Part of a small language model's weights.
Size: 12 layers, width 896, MLP 3584 tanh GELU, vocabulary 21446, 136M parameters.
Architecture: LayerNorm before each block, learned positions, biases, tied embeddings, capped logits.
Training: a variant of SOAP for these matrices, 1079M tokens, 4117 steps.
Each number is 128 + 32 x the weight over its row's rms, rounded and kept within 0 to 255. Layers, rows and columns count from 0. The size above them is the row's rms in percent of the matrix's.

# layer 8 attention output (transposed), 896x896, rms 0.0774, rows 227-253, columns 384-511
size [ 99  95  98  95  97  99  97  96  96  96  93  90  96 100  96  97  96  95 101  93  96  90  97  96 100  96  99]
[[199 123 179 122  80 142 150 154 144  90  87 171 134 128 149 136 166 149 136 100 156 106 145 145 101 130 126 150 151 114 112 130 155 130 124 148  96 111 152 115 131 117 178 147 111 124 109 208 109 148 123  81  94 119 165 126 120 107 129  94 152  95 147 105 134 106 146 165 147 168  97  87 105 160 138 120 123  73 130  92 137  99 160 131 125 173  52  86 117 130 139   0 119  86 107  83  99 138 180 108 141  91  64 137 131   4 132 176 140 200 177 131 106  91 138 195 199  79 143 116  91 128 149 137 160 153  92  94]
 [120 135 119 135 104 170 125 128 147 126  78 191  89 123 109 203 136  56 163 152 122 210 125 102  92 180 111 133 149 145  83 133 107 152 103 121  96 136 114 161  97 197 149 125 153 119  95 119 211  86 144 126 157 149  35 171 147  66 113 126 156 107 115 124 103 153 151 158 118 186 136 111 135 127 107 120 112  98 183 186 109 131  82 147 146 108 178 155  93 135 174 110 140  66 219  66 129 141 118  95 141 146 101 102 113 170 159  90 172 136 103 111 118 106 134 117 142 108 118  95 114  66 143 161  64  92 156  89]
 [ 98  94 122 130 150 106 112 130 166  84 145 109 149 116 121 209 160 157 122  73 164 109 160 126 148  85  95 148 156 101 119 177 111 172 128  92 134 100 143 167 112 101 145 142 137  99 118 161 120 167  88 134 171 139 175  71 151 107 103  85 122  70 100  99 125 159 156 121 141 120  74 173 124  60 147 140  65 174 105 151  97 138 138  97 111 209 201 100 151 162  98 109  71 116 164 123 175 144 114 138  99 111 144 147 124 132 145 132 116 143 126 102  59 112 210  89 138 148 106  99 150  89  87 128  86 181  84 148]
 [ 85 134 104 143 152 134 142  54  51 148 140  84 110 156  92 108 100 177 128  36 136  74 170 151 161 142  69 136 108  92 107 120  99 153 110 125  72 127 134 165 114 124  95 144 115  93 128  72 163  98 138 123  88 166 119 131  90 176 157 112 132 145  84 137  78 174 234  56 124 115 127 177 168 127  97 134 201 126 127  73 183 157 144  69 172 111  97 101 113 176 114 158 133 135  83  99 149 138 145 152 176 103 108 123 163 184 201 173 126 208 140  79 109  90 126 102 130 107  98 165 149 157 134 118 111 141 167 132]
 [101 148 112 149 143 118 163 122 145 122 140  75  79 141  73 114  84 151 102  91 127 152 131 128 130 156 124 159  84  92 109 108 148 130 122 116 113 174 149 192 144 155 118 124 110 110 137 165 111 192 126  90  66 141 148 169 155 127 111 137 113 104 128  62 117 168 156 165 124 233  90 103 100 143 126 139 167 180  83 143 166 116 150 200  84 100  89 137 163  94 145 168 124 200 167 138 128 143 134 160  85 107 169 128 123 115  81 188 100 123 162 152 101 147  85 152 148 133  60 138 164 130 137  86 114  96 143 141]
 [162  54 119 106 149 115 157 143 118 144 108 167  84 152 144 178 132 107 138 158 115  62 122  91 165 119 119 124 165 134 156  83 175  79 128 104 233 171 145 132  98 168 126  88 185 138 138 115 112 140 179 135 124  68 148 130 119 108  85 129 107 117 165 167 136 104  99 115 133 120 111  77 113 104 129 120 112  80  97  66 113 133  84  93 156  79 104 125 134  74 134  73  91  89  95 119 113 137  48 131 186 136 102 150 110 186 134 150 116 115 185 146 149 104 114 143 123 140  65 109 181 144 199 178 133  48 128 179]
 [132 114 136 124 127  84 112 162 103 140 154 125  81  87 104 121 188 135 129  97  52 131  91 164 110 122 117 144 151 168 152 160 185 137 134 176 147 103 109  97 160 174  72  29 125  84 122 102 112 186 124 152 149 136  54 127  89 150  95 126 155 129 146 156 123  93 117 104 114 219 135 117  86 126 173 195 146  81 136 153 129 225 125 121 100  93 164 133 237 156 146 112 124 161  87 180 132 141  80 116 161 118 132 131 146 137 143 112 164 194 170 133 156 176 126  98  88 114 118 169 129 124 129 118 128 143 107 116]
 [142 127 107 108 196 165 125 107 130 126 120 167  84 161  53 118 181 151 126 117 146 146 121 141 158 133 118 107 123 127 111  83 170 175 132 105 150 118 151 193 159 112 103 127 142 132 134  88 118 104 124 140 134 168 115 145  94 132  92 112 125 131  76 168 120 124 152 179 104 137  90 126 130  67  75 130 156  93 136 136 157 128 116 172 132 107 149 115 171 194 129 103  14 142 159 163 147  96 165 108 101 131 158 120 109 181 128  88 151  87 129 130 152 114 115 136 119  98 153 129  46 184 136 135  83 129  45 135]
 [137 109 136 177  79 140 132  97 139 125  36 126 202 119 114 138 172 147 169 131  98 165 109 156  87 137 144 142 141 113  99 149 146 156 109 140  92 112 153 105 113 156 145 131 128 113 120 110  71  92 137 153 153 154 129 116 134 167 149 123 152 104  50  99 124 173 166 187 165 143 123 101 136 141  94 113  94 132 104 102 184 139 145 128 152 149 114 110 119 142  94 103 108 172 136 142 125  64 137  96 169  71 164 116 123 118 124  44 143 115 128 117 108  96  96  94  88 103 170 155 121  77 163 186 148 163 152  95]
 [107  83 118  87  92 104  87  86 101 118 162 118  88 158 180 112 193 100 100 122 150  72  86 166 155  65  85 119 165 130  52 154  88 170  90 144 108 151 127 124 110 121 164 114 145  90 119 136 139  93 128 170  87 133 163 161 120 143 125 163 147 120 112 153 144  92 104 159 159 125 102  92 160  97  81 158 169 136  99 157 133 122  77  88 114 181 121 122  43 121 106 130 134 150 155 161  99 109 144 118 167 113 128  95 132  89  94 123 187  84 156 152 109 154  93 162 114 142 124  91 120 194 155 117 154 122 135 169]
 [116 122 132 126  96 138 125 130  77 140 118 146 150 101 136 120  88  71 118 134 167 110 149 184  77 135 112  78 136 173 123 137  48 109 176 123 153 112 123 127 139 121  98  91 112 138 110 100 111  59 146  68 182 157 156 127 123  82  94 124 151 108 123  92 135 175  91 108 103 162 135 120 131 147 146 118 124  77 138 107  46 163 134 214 108  60 134 128 129 120 158 167  83 121 152 139 126 111 145  89 165 147 185 118 143 149 134 110  66 131 143 153 160 151 137 143  90  91 152 145 145 133 128 131 108 110 160 176]
 [110  84  74 102 100 129 134 165 113 100 147  82 132 115 135 139  80 128 165 135  55 137 113  97 133 120  81 134 115 141 101 149 140  45 132 172 131  74 153 151 162 158 113 106 172 119 113 139  89 150 100 116 116 113 128 200 126 105 156  81 133  93  85 111  89  85 124 120  74 169 127  99 129 141 153  95 135 148 122 149 174 145  93 127 111  47 123  87 133 210 147  61 142 125 159 104 102 144 177 110 114 166 127  84 126 121 109 225 159 125 162  77 184 119 137  95 131 173 108 128 150 149 104 180 115 108 186 115]
 [116 107 101  92  90 156 118 107 102 178 118 106 103 148 114 118  92 147 123 189 146 147 115  83 115 164 104  66 113 250 137 106 169 189 194 103  98  84 171 154  93  73 136  86 135 133 175 105 128 159 162 156 130  87 119 112  65 112 147 109 107 111  81 122 109  67 141 121 125 105 103 190 136  90 121 150  75 123 138 134  81  68 119 138 117  96 174 182 117  66 144 157 142 119 143 155 111  90 135  77  57 115 126 177  84 131 125 128 132 101 136 168 157 101 163  66 116 108 138 108 157 113 102 130  86 194 169 131]
 [139 130 156 125 127  96 190 156 130 168 112 162 151 183 100  98  80 161 160 109  82 109 125 150 204 133 136 124 133 135  77  85 130 108 145 126 114 182 132 124 134  91 120 139  87 147 106 160 142 160 162 124 138 127 122 158 153  97 136 130 151 129 116 164 110  93 134  69  93 120 121 125 126 141 148 110 137 126 128 150 152 147 142  96 212  60 169 114 113 101 168 116  86 116 155 101  92 129 129 124  58 136 175 128 173  96 170 207 132 152 102 111 101 112 156 146  79 100 185 111 172 125 131 113  95  92 133 131]
 [127  78 131 129 131 156 143  84 122 102 161 108 157 130 109  83 146 124 144 124 160  86  96 128 112 108 126 143  61  90 177  86  51 110 157 128  75 156  77 115  89 179 131 140 127 114 151 162 140 164 123 161 129 105 131 116 120 128 122 147 139 155  83  83 131 103 123 132 140 108 146 194 119 142 144 111 153 120 128 113 162 183  87  89  89 208  95 132  97 147 157 175 112 139  58  87 140 172 133 167 142 142 155 181  98 113 112 177 149 131  80 114 113 105 118 202 137 139 133 115 136 120 109  62 185 140 175 106]
 [144 163  43 134 170 116  97 154 114 144 163 180 144  54 147 152 121  75 114  77 113 130 156 138 162 138 128 135 166 144 100 137  85 131 127 161 151 147 108 112 157 139  92  47  98 126  99 186  95 182  96 108  87  98 154 134 130 108 103 112 112 118 165  73 143  97 126 127 114  84 132 135  72 127 151 143  86 128 144 131 133 142  80 127  96 122 127  60 164  50 108 106 128 131 119  95 146  99 137  82 142 175 142 127 137 168 185 138 128 104 121  85 146  88 111 106  97 144 109 151 198 124 120  91 134  80 204 119]
 [ 86 126 117 112 177 133 144 156 108 173 126 167 116 124 122 118 109 120 111 146  77 137 130 158  39 139  71  97 118 152 135 132 120 134 123 100 164 139 112 103  75  46 144  96 171  93  66 176  98 119 104 127 102 100 103 109 149 116 196 140 100  80 154 144  78  97 152 132 145  87 120 142 158 115 127 142 174 108 184 134 149 121 115 126 102 138 182  70 158 110 136 142 136 114 131 155 111 103  93 140 124 122 121 161 143 190 168 138 107 128 136 128 131  99  88 150 198 108 102  81  99 163  93 142 139  96  81 157]
 [157 171 186 181 152 118 207 130  58 151  58 162 160 143  51 186 122 141 102 128 134 166 163  75 148 133 139 140 118 131 184 134 133 151  91 131 126 152 143 115 141 150 112 127 103 151 152 115 128 130 129 171 100 106 168  92 107 127 155  94 174 125  91 121 157  78 136 119 175 180  99 204 159 104 108 112 107 103  81 144  76 126  97  97 129 101 102 145 100 127 141  58 148 163 163 166 121 129 189 101 121  85  92 138 105 115 130 196  88 101 137 183 157 135 145 113  87 101  88  98 137 167 147 127 161 133 135 202]
 [ 99 143 108  79 128 156 127 109 188  88 159 131 149 122  92 103 126 140 153 125  99 148 183 143 179  72 126 157 115 167 150  85 128 119 134 133  50  93 164  84 116 154  94 154 124 143 200  61 141 121 151  97 120 159  98 152 154  92 161 112 137 148 116 132 112 106 162 103 136 122 133 155 123 134  98 136  79 154 205 128 127 135 209 128 103 152 178 168 128  88 126 111 169  94 134 166 167 141 122 143 141 134 155 169 177 104 163 142 139  99 209 133 147  89 185 137  92  93 105  95 145 102 158 134  88 161 114  67]
 [ 98 208 106 103 146 165 111 130 161  68 108 168  80 145 132 114 159 115 110 122  89 146 152 148 140 105 151 140 108 184 118  85 134 157 169  88 124  67 138 111 158  64 121 106 124 133 175  99 105 144 150 139 152 146 136 182 155 128 141 151 144 163 100 164 101 125 128 126 203 157 117 151 201 153 150 146 108  52  94 150 115 148 110 113 138  34  71 119  97 148  95 209 126 175 106 148  98 142 142 162 154 111 168 145 120  61 136 141 119 119 142 202 149 184 126 134  49  94  97 122 185 112 185  59  82 117 153 125]
 [148 162 167 110  99 165 117  80  94 107 218 201 179 146 126 110 152 121 122 101 135  42 114 173 120 176 131  39 205 188 138  78 126 107 121 122 139  76 107 122 148 134 120 155 133 151 104  95 175  89 106 116  97  93  88 113 122 115  95 165 168 115 127  99 167 161  92 119 167 137  83  99 116  89 118 101 113 160 112 179 140 126 126 107 113  95 118  76  59 114  87 162 105 149 149 113 145 120 154 135  93 144  91  60  87 132 133 116 143  85 148 134 100  61 135 180 136  70 110  76 132 132 139 149  83 140  81 113]
 [161 178  67 129 143 153  83 152 123 118 127 154 156 124  94 151 141 139 181  85 151 166 148  98  86 133 155 129 122 162 108  97  72 161  99 174 136  94 192 135 101 171 144 122 162 121 178 186 161 153 136 100 149 184 166  65 156  73  90 160 205 193 130 127 150 145 124 114 150 105 128 117 122 139 144 134 175 114 149  95 157 104 120 156  99 143 153 169 140 119 183 149 158 102 137 140 152  92  62 165 102 125 130 166 151 112  84 135 144 120 113 135 155 138  89  96 130 144 133 164 104 111  89 164 110 162  84 133]
 [159 127 147 164 131 116  81 166 142  93 126  93  79  61 111 102  75 155  87 140 118 162 106 108 112 151 116  94 123 153 122  92 177 170 100 105 105 141 112 145 124  97 135 125 133 128  48  98 132 119 144 140  96 115 174 152 106 105 160 142 148 130 120 140 188 158 101  95 120 103 198  80 168 169 153 155 147 137 166 131 112 140  97 169 113 125 130  42  92 150 103 195 136 169 137 128 135 143 134 130 115 141 148 152 106  99 177 118  77  98 132 172 150  94  94 115 144 130 118 199  78 146  82 130 140 104 149 225]
 [119 147 135 114 168 111 131 195 151 162 114  74 147 112  95  89 147 127 106 113  80 148 111 114 183  78  99  73 138 118 147 127 100  94 122 172 127 129 111 126 151 145 223 136  97 139 181 131 106  78 132 162 141  92  87 124 154  69 104 159 167 180 130 123 111  71 132 102 106 138 118  82 125 152 143 136  91 111 110  77  99 107 106  86 150 106  88 125 158 118  70 117 152  96 158 136 164 110 145  72 156 146 136 137 118  63 134  70 135  72 146  70 118 124 148 117 106 183  98 151 134  68  96  98 167 123 131 118]
 [155  39 127 122 115  83 148 147 120 130 126  68 187 170 116 101  89 148 105 176 138 159  99 113  93 116 160 160  87 145 173  89 137 143 127 104 112 143 107  97 114 167  97  89 168 107 158 145 138  98  24 124 129  60 128 116 155  84  93 155  89 113 149 130 145 159 112 115 145 142 171 135  82 167 139 112 137  81 107  94  68 154 128 197 150 132 133 165 172 101 139 116 109 133 157  79 122 106 147 135 108 179 166 103 113 120 112  95 108 176 144 122 179  95 128 119 177 210  78  90 112 158 149 117  70  89  91  92]
 [149 136 147 110 127 182 152 125 124  82 150 131 125 163  51 117 134 109 121 172 132 176  81  86  70  86 152 118 133 120 146  84 128  92  59 108 125 140 141 112 184  92 146 166 184 116 152 167 110 136  94 125 114 146 140  90 185 127 186 175 186 161  53 155 126 216 126  94 125 140 164 110 119 145 136 172 151 185 189 152 100 109 106 150 139 138 126 135 151 142 159 115 102  82  95 170 130 127 190  89 145 120 145 152  92 144 131 151 141 150 144 141  85 160 108 105  73  91 138 137 115  92 111 108 133 157  56 175]
 [153 181 126 115  94  95 106 113  95  90 110 149 124  98 157 154  94 104 133  75 128 113 123 178 156 108  77 167 136 134 150 186  95 148 132  64 159 160 100 118 133  97 122 104 130  78 155 111 111 137 146 144  87  43 186 108 185 101 208 143 140 153 160 125 131  93 196 151 138 141 100 156  71 132 139 114 116  92 136  84  98 118 151 113 116 158 128 131 103 121 156 133 114 175 131  79 139 156  49 112 118 134  99 165  74 132  80 124 146 102 132 103 116  80 200 138 110 113  96 149  93 140  72 161 111  95 109 100]]
# layer 8 attention value, 896x896, rms 0.06, rows 228-254, columns 384-511
size [ 78  81  81  86  81  81  86  82  94 101  79  81  96  81  82  77  79  98 107  79  92  78  82  81 101  81  74]
[[121 157 177 130 102  71  89 169 124 117 204  77 204 143 169 115 134 116 115 139  85  85  89 131 166  71 171  84 100 131 140 135 125 143 100 133 166 121 121 131 134  90 125 104 114 138 170 144  80 129 118 108 131 137 173  97  68 172  83 139 117 150 132 146 120 111  93  47 101  92 125 148 158 146 191 103 155  99  81  80 145 103 115 120 125 133 112 118 142 107  75 186 146 194  61  84 109 117  81 136 112 119 168 134 140  99 103 112  62 111 139 131 148 150  99 112 107 141 113 144 100 203  99 118 158 180 100 137]
 [151 133 110  86  70 139 153 173 119 139 101 139 134 124 124  36  77  91 157 151 153 112 127 131 130 155 126 133  85 141 148 112 201 131 104 145 131 132 144  92 164  77  90 120 119 180 131 118 116 147 216 129 122 134  89 120  79  81 124 119 164 139 138 116 129 140  90 127 122 138 217 113 119 122  89  95 140 130 123 105 129 142 106 145 105 114  84 148  98 133 149 158 229 146 134 146  95  83 110 136 142 135  92 102 116  92  96 125 111 118 122 143 174 112 158 130 126  86 173 156 125 154 129 177 141  82 157  95]
 [141  76 142  83 104 110 138 179 172 124 109 142 149  95 167 111 172 146 151 174  89 139 132 112 105 105 158 106 112 114 130 104 169 144 160 103 162 134 102  64 135  84 132 106 132 128 104 117 106 120 126 110 192  46 131 133   4  89 111 150 141  80 119 104 163 134  89 133 127  98 129  93  92 130  98 131  70 125 108 166  83 116  95 162  66 152 154 138 111  97 130 162 118 158  93 106  87 110  81 145  89 173 119 121 128  88 130 147 101  20 132 104 176 130 144 150 153  86 142 100  99 128  67 128 132  56 115 115]
 [174 123 130  77 133 149  89 137  83 124 126 140 161 147 139 129 144 118 146 175 160 124 133 172 152 132 200 125 157 169 140 140  93  90 107 140 120  82 124  55 150  92 148 147 161 124 188 104 137 149  85 166 185 119 135  60 117 191 139 160  85 162 153 190 156 134  88  72 103  93  37 183 151 158 146  96 143 131 193 119  99 105 119  98 129 110 134  59 133 167 100 107 154 110 125 124 155 130 140 102 153 115  99 162 111 173 123  25 141 132 113 105 188 128 123 125 108 152 134 117  85 124 147  96 169 164 127 124]
 [111 155 118 170 139 178  64  85 148 153 158  97 170  86 146 108 194 130 119 147 129 172  82 163 172 160 112 132 108  95 109 127  87 153 110 142  78 104 148  93 191 144 147 136 124 122 172  66 153 218 129 121 121 149 167 115 174 176 155  54 134 101 112 123 156 138 210 138 106 129 155 162 129 143 159 125 197 142 119 164 155 123 144 120 151 147 161 111  77 137  97 154 171 137 178 112 127 153 205  99  51  74 143  64 165 136  94 140 153 117 100 126 142 132 153 106  91 118 192 164  91  90 107 173 122 145 128 122]
 [134 135 201 211 143 192 171 129 165 111 120  69 142 145 156 134  61 131 159 122 184 111 187 119 118 167 141  81 104 124 146 131  84 151 119  92 114 139 178 151 100 103 145 201 149 112 115 144 105  65 159 145  70 130 172 156 151  87 137 135 136 127 104  99  37 166 144 123 181 139  49 102 117 165  88 138 115 155 105 113 176  39 113 130 115 186 140 135  70  67 111 119 108  93 137  98 129 125 175 134  92 169  81 168 159 165 169 139  85 100 128 123  98  82 139 144 200 138 126 122 125 161 130 135 148 118 166  87]
 [139 154 159 132 127 107 179 131 111  97 133  69 187 113 171 119  96 164 117 133 107 138 137 195 113 145 156 124 149 186 101 173  35  99 104 146  96 133  88  54 117 151 196 141  76 174 123 152 120 143 140 109 136 110 113 109 155 113 163 144 134 167 160 132 119 103 106  94 139 164 148 130 155 166 170  83 101 176 123 125 106 120 103 114 131 110  50  69 119  87 162 112 201 128  86 120 130 148 148 128 168 131 127  79 129 170 126 126 172 195 127  97 107 144 119 132  95 150 112 112 178  79 133  77 172 145 207 130]
 [129  93 130  62 155  86 125 152 160  71 196  99  97 126 137 107 104 106 130 123 153  92 151  98 130 122  85  72 120 148 120  54 133  64 204 152 150 131  67 160 175 160 102 141 149 116 137 132 135 135 164 132  75 104 123 128 147  77 121 138 143 198 155 171 125 103 107 110 127  74 120 124 107 148 132 140 195 126 124 139  63 158  92 108 133 119 142 130 177 122 145 123 112  50 134 110 134 145 104 138 121 158  70 116  92 158 140 204  82 111 158  87 160 206 136 142 189 130  88 135 100 148  90  75  82  80  52 123]
 [101 142 106 134 137 181 159 169 168 128 115 133 148  85 114 118  87 120 111 103 128 177 195 124 108  83 152 131  96 144 174 107 167 117 190 134 175 112 153 141 133 122  17 106 112 178 139 128 151 170 136  98 157 104 130 131 109  93 120  97 111 128  98 114  93 189 153 144 125 132 143 105  76 138 160 134  86  86 122 126 125 115 141 166 139  77 136 143 178 146 168 138  93  73  92  77 108  92 118 123  59 155 141 110 173 115 161 174  93 124 131 120 139  88 160 153 132 115  95 168 137  68  82 117 139 111 147  74]
 [128 130 125 118 118 104 110 127 151 126 122 141 104 188 159 173 117 180 159 176  93 137 119  84 143 164 106 211 159 132 160 117 131 122 128 154  72 179 122 132 130 149 161 150 110  75 168 126 115 161 106 168  97 118 125 108 209 175 129  57 149 155 179 165 168  71 170 150 144  76  63 156 185 114 119 126 177 150 158 109 146 112 136  73 211 160 134 154 151 138 143 110 193 180 164 111 124 164 156 103 165  94  49 121  58 155  93 121 194 136 138  81 131 139 143 126 152 134 145 104  79 130 164  96 176 112  92 116]
 [156 134 161  93 135 191 141  84 136 114 119 142 136 114 112 151 129 123 102 124 173 146 124 184 111 118 136 133  70 184 158  89 100 185  52 109 161 138  96  83  94  70 157 117  98  72  89 122 178 138 186 115 202  71  89  90  95 137 143 148 123 163 139 102 111 209 110 124 154  81 103 153  98 153 109 170 148 157 111 115 138 137 156 104 116 186 140 151 107 112  73 139 157 167  80 119 139 143 123 109 113 171 139 149 150  71  92  81 109 147 122 160 137  98 147 127 111  60 170 114 116  88  79 116 185 139 129 101]
 [120 157 110 154 157  98 135  72 142  94 125 121 130 166 142 122 109 143 135  90  96 191  99 193 125 128 130 154 149  60  86 127  75  69  80 135 118 151 119 108 146 150 137 137 104 112 109 123 156  67 139 108  90 174 126 113 211 170 129 120 139 148 174 153 170 124 117 116 112 147  87  95 106 111 130 124 145 142 127  81 109 139 120 116 123 129  99 135 151 186 103 105 124 159 160 153 147 119 198 105 192 149 108  68 158 155 152 154 156 189 103  36  97 192  90 180 147 130 108 177 125 112 170 135 189  92  89 122]
 [108 117 105 165 160 137 116 122 178 139 174  98 174  95 157 120 128  66 123 137 178 136 138 131 126 133 158 158 121 125 192 103 129 143 172 116 163 115 163  84 103 127  99  64 172 117 115 152 210 151 134 126 144  86 105 135  61 133 162 120  97 120  89  97 102 149 143 157 123 149 146 131 115 142  62 163 128 138 118 137  90 127 172 159  56 152 128 134 142 131 115 148 145  82  99 183 150 122  80 156 141 159  80  99 175 137 138 141 152 116 130 201 161 161 141  95 159  80  82 142 123 143 128 102 124 131 139 129]
 [116 160  96  95 105 130 109 216 133 130 117 139 141  97 183 149 109 132 105 149  65 125 151 140 144 127 118 124 179 133 121 149 180 147 141 135 181 108 135 155 157 114 160 144 135 151  66 161 132  99 150 113  97 123 132 187 133 183 150 109 104 127 163 176 173 117 145 135 159 174 108  97 150 141 154 169 144 103 163 138 119  62 155 187 200 125 185  88 153  90 108  89 155 150 132 125 137  87 125  77 127 122  84 120 150  91 188 141 122 113 165 129 156 138  69  81 101  92 132 205 141 112 115 105  93 118 112 107]
 [171 146 197 154 111 122 165  77 117 139 111  56 155 196 151 114 111 224  80 169 131 161 119 167 113 121 154 121 149  98 103  69 167 138  92  98  55 107 151 167 108 132 182 147 143  67 168 153 145  88 114 142 126 144 104 124 110 120 153 146 118 160 126 158 122 161 142 102 102 168 104 197 167  94 134 137 134 164 123  96 173 116  85 112 140  93 129 162 143 172 160 155 156 122 179 175 173 152 167 113 117  69 133  86 116 109  96 117 119 140 103 170 140 190 131 197 114 139 107 102  93 133 124 132 153 141  59 142]
 [169  85 124 139  74 119 126 129 104 133 125 117 102  93 149 154 144  95 154 138 168 121 131  94 181 143 171 127 175 139 170 111 161 128 167 153  88 173 148 151 184 174 130 146  97 163 107  82 164 133 157 146 127 118 169 131  84  89  98 126 147  74 119 122 149 161  78 112  83 120 122  87  56 145 101 164  86 125  69 108 126 146 161 150 197  77  86 170 125 165 119 108 129 101 155  96 121 143 108 141 114 136 127  99 137 134 103 109 123 111  84 121 141 108 159 166  67  92 177 184 153 132 155 132 153 152 190 128]
 [125  87  76 102  93 111  91  95 234  80 188 144 125 147 239  65  84 134 104 135 176 144 112 170 129 135 140 106  96 134 175 104 137 139 151 123 128 169 110 109 176 123 107 134 148  98 104  85 157 125 149 150 165 123  64  89 166 145 103 141 162 138 178 106  82 174 190 123 142  99 105  97 110 151 133 166 154 143 155 145 172  91 147 147 113 175 154 112 145  98 153 164  82  66 116 130 132 115 105 159 110 132 128 102 155 157 148  88 144 161 167 104 106 134  94 139 154 217 124 162 123  91 109 161 169  88 115  74]
 [190 194 145 135 166 106  95 124 105 157 120 114 109 191 190 194 170 134 131 174 106  98 103 121 154 178 130 132 135  72  74 164 154 107 109 174 149 133 123 185 130 107 201 118 121 110  76 167  84 157  94 156 132 149 123 154 137 210  84 107 110 155 123 128 137  83  77 112 151 140 121 164 165 116 150 114 204  97 114 111 140 116  58 139 145 104 109  96 117 175 104 138 135 196 134  90 138 128 140 139 173 147 130 141  83 169 126 148 157 200  90  60  92 151  61 156 128 148 151 110 105 119 130 105 124 138 122 160]
 [130  42 160 181 121 148 195 156 101 128 133 112 139  89 132 107 112  67 118  89 183 108 135 100  83 110  90  94 116  99 127 100 129 126 108 185 131 168 163 118 106 131  95  98 132 127  99 127 144 103  92 139 145  92 113 147  58 105 113 103 100  94 104  74 135 120 131 142 122 103 148 106  77 100 101 126  99 166 109 147 126 150 179 112 102 155 178 130  79  80 181 100 105  51  97  96 133  90  98  95 105 158  76 127 168  94 116 161  87 124 108 141 160  96 126  93 139  95 155  99  85 146  93 184 151 110 115 163]
 [105 149 123  92 147 129 159 199 171  99  96 127  68  81 132 149  98 155  98 168 103 155  77 149 137  46 121 197  86  74  77 150 162 157 124 119 129 203 116 129 130  66 124 122  96 143 155 132 124 156 122 107 124 133 126 101  60 164 168  88 115 153  96 126 151 104 158 131 121  52 100 154 167 130 115 174  66 107 106 139 117 139 110  96 101 111 146 155 185 100 139 127 128 108 123  81  52 157  69  75 137 140 170 150 175 137 123 124 103 145 161 137 153 223 139  93 125 180  59 126 146  88  97  97 122 127 167 119]
 [ 80  83 168 157  86  88 164 146 150 169 107 113 103  82 122  71  88 124 107 103 126  90 117 164 133  98 142 124 125 148 170 119 191 134 144  49 147 170  97 118 151  90 116 122 153 149 107  74 106 112 118 109 145  57  95 175  44 112 154  77 127  64 104 104 124 147  98 137 158  99 146  96 126 105 107 138  67 135 115 154 113 147 126 112 109 140 153  96 127 117  89 100  85 129 136 102 103 123 168 147 143 151 120 104 117  64 167 119 104  68 186 115 134 172 192 137 148  91 163 116 123 130 141  95 120  90 121 113]
 [ 31 111  99 121 101 164 161 120 139 145 150 177 144 170 150 127 152 154 131 102 149 107 128 182 149 139 154 179 172 122 178 116  76 109 123 168 148 124 130 119 157 136 121 134 125 143 139 145 123 160 101 124 126  89 149  75 151 123  97 171 143 152  93 110 128 175 133 101 145  95 115 166 139 120  91  76 148 121  82 148 116  91 161  84 173 115 130 167 136 128 116 135 119  81 169  96 128 137 164 134 146 149  96 128 185 159  82 160 139 157 118 152  58 111 194 124 121 116 136  99 170 149 171 146  94 148 141  56]
 [117 131 114 149 145 128 103  85 141 114 151 204 107 137 165 158  92 150 155  93 105 128 134 105  79 187 135 132 110 158 131 142 102 124 136 130  84  65 126 148  99 140 138 118 103  86  95 111 148 139 100  83 128 181 172 125 139 189 132  88  72  95 175  81 182 183 125 163 136 132 154 169 142 134 154  99 173 119 159 143 122 122 141 141 167 138 208 115 136 139 116 121 133 173  92 106 129 149  85 160 152  90  89 109 107 172 137 149 127 162 123 114 149 169 116 140 131 122 119  57 173 188 166 111 101 172 120 114]
 [135 182 124 181 152 143 126  90 129 100  96 173 104 105 127 202 153 142 149 103 143 114 141 160 133 161 106 110 144 143  75 167 151 129 119 151 113 115 143 108 143 119 170 118 118 173  85 120  67 169 209 135 153 200 157 207 139 145 137 143 174 120 164 139  74 104 135 133 161  90  50 130 132  94 123 119 114 191 150 124 167 106 126  46 109 120 102  89  95 118 142 130 118 120  79 175 158 164 148  99 155  76  82 143 136 146 114 139 161 137  96 130  71 165 116 173 103  99 125 135 116 125 112  99 162 210 158 156]
 [107  83  57 117 122  85 133 165 137 148 104  93 170  99 133  87 123 111 121  65 134  50 163 133 103 132  70 108 123 134 136 146 162 164 179 120 146 112 141 110  90 101 116 131 119 172 142 114 159 100 144 103 158 128 136 154  63  69  90 100 104 106 101 110 123 109 104 173 148 106 110 134 108 132  89 106  86 125  93 117 103 119 152 120  99 120 109 157  91 104 148 151  96 124 114 132  70  74  51 129 125 153  70  94 159 102 156 145 110  64 115 101 158 108 123 125 185 161  91 120 144 118  95 161 120  79 101  93]
 [ 58 139 162 140 168 182 140 113 175 163 145 134 109 162  78  78 166 108 153 166 103 138 147 135 112 172 141 111 120  87  89  89 139  99 115 149 102 137 157 127 119 144 164 157 111 179 143 158 152 117 116 111 160 205 130 125  53 144  56  92  75 106  86 180 138 167  72  18 110 139 148 113 152  96 108 126 129 116 130 132 140 123 150 102 148 103 109 118 201 109  76 122 167 111  89 139  92  97 147 162 132 120 118 113 133 115 180 113 145 141 128 139 173 142  94 105 174 100 147  96 116 165 183 145 158 118 142 134]
 [146 133 110 119 154 124  99 224 122 179  84  99 125 101 153 110 129 137  72  76 112 166 154 105 138  84 122 108 123  82 150  90 102 127 121  47 116 175 164 104 167 121 141 111 127  57 161 131 113 184 142 142 116 110 166 158 150 132 165 122 153  66 153 138 149  98 123  97 148  85 118  63  99 153 160 113  81 161  96 160 101 147 132 168 118 101 138 170 124 145 174 123 150 176 120 132 123 173 110 127  68 200 129 131 163 137 127 106 138  39 116  95 116 116 160 146  63 106 134 132 173 118 156  90 130  66 149 156]]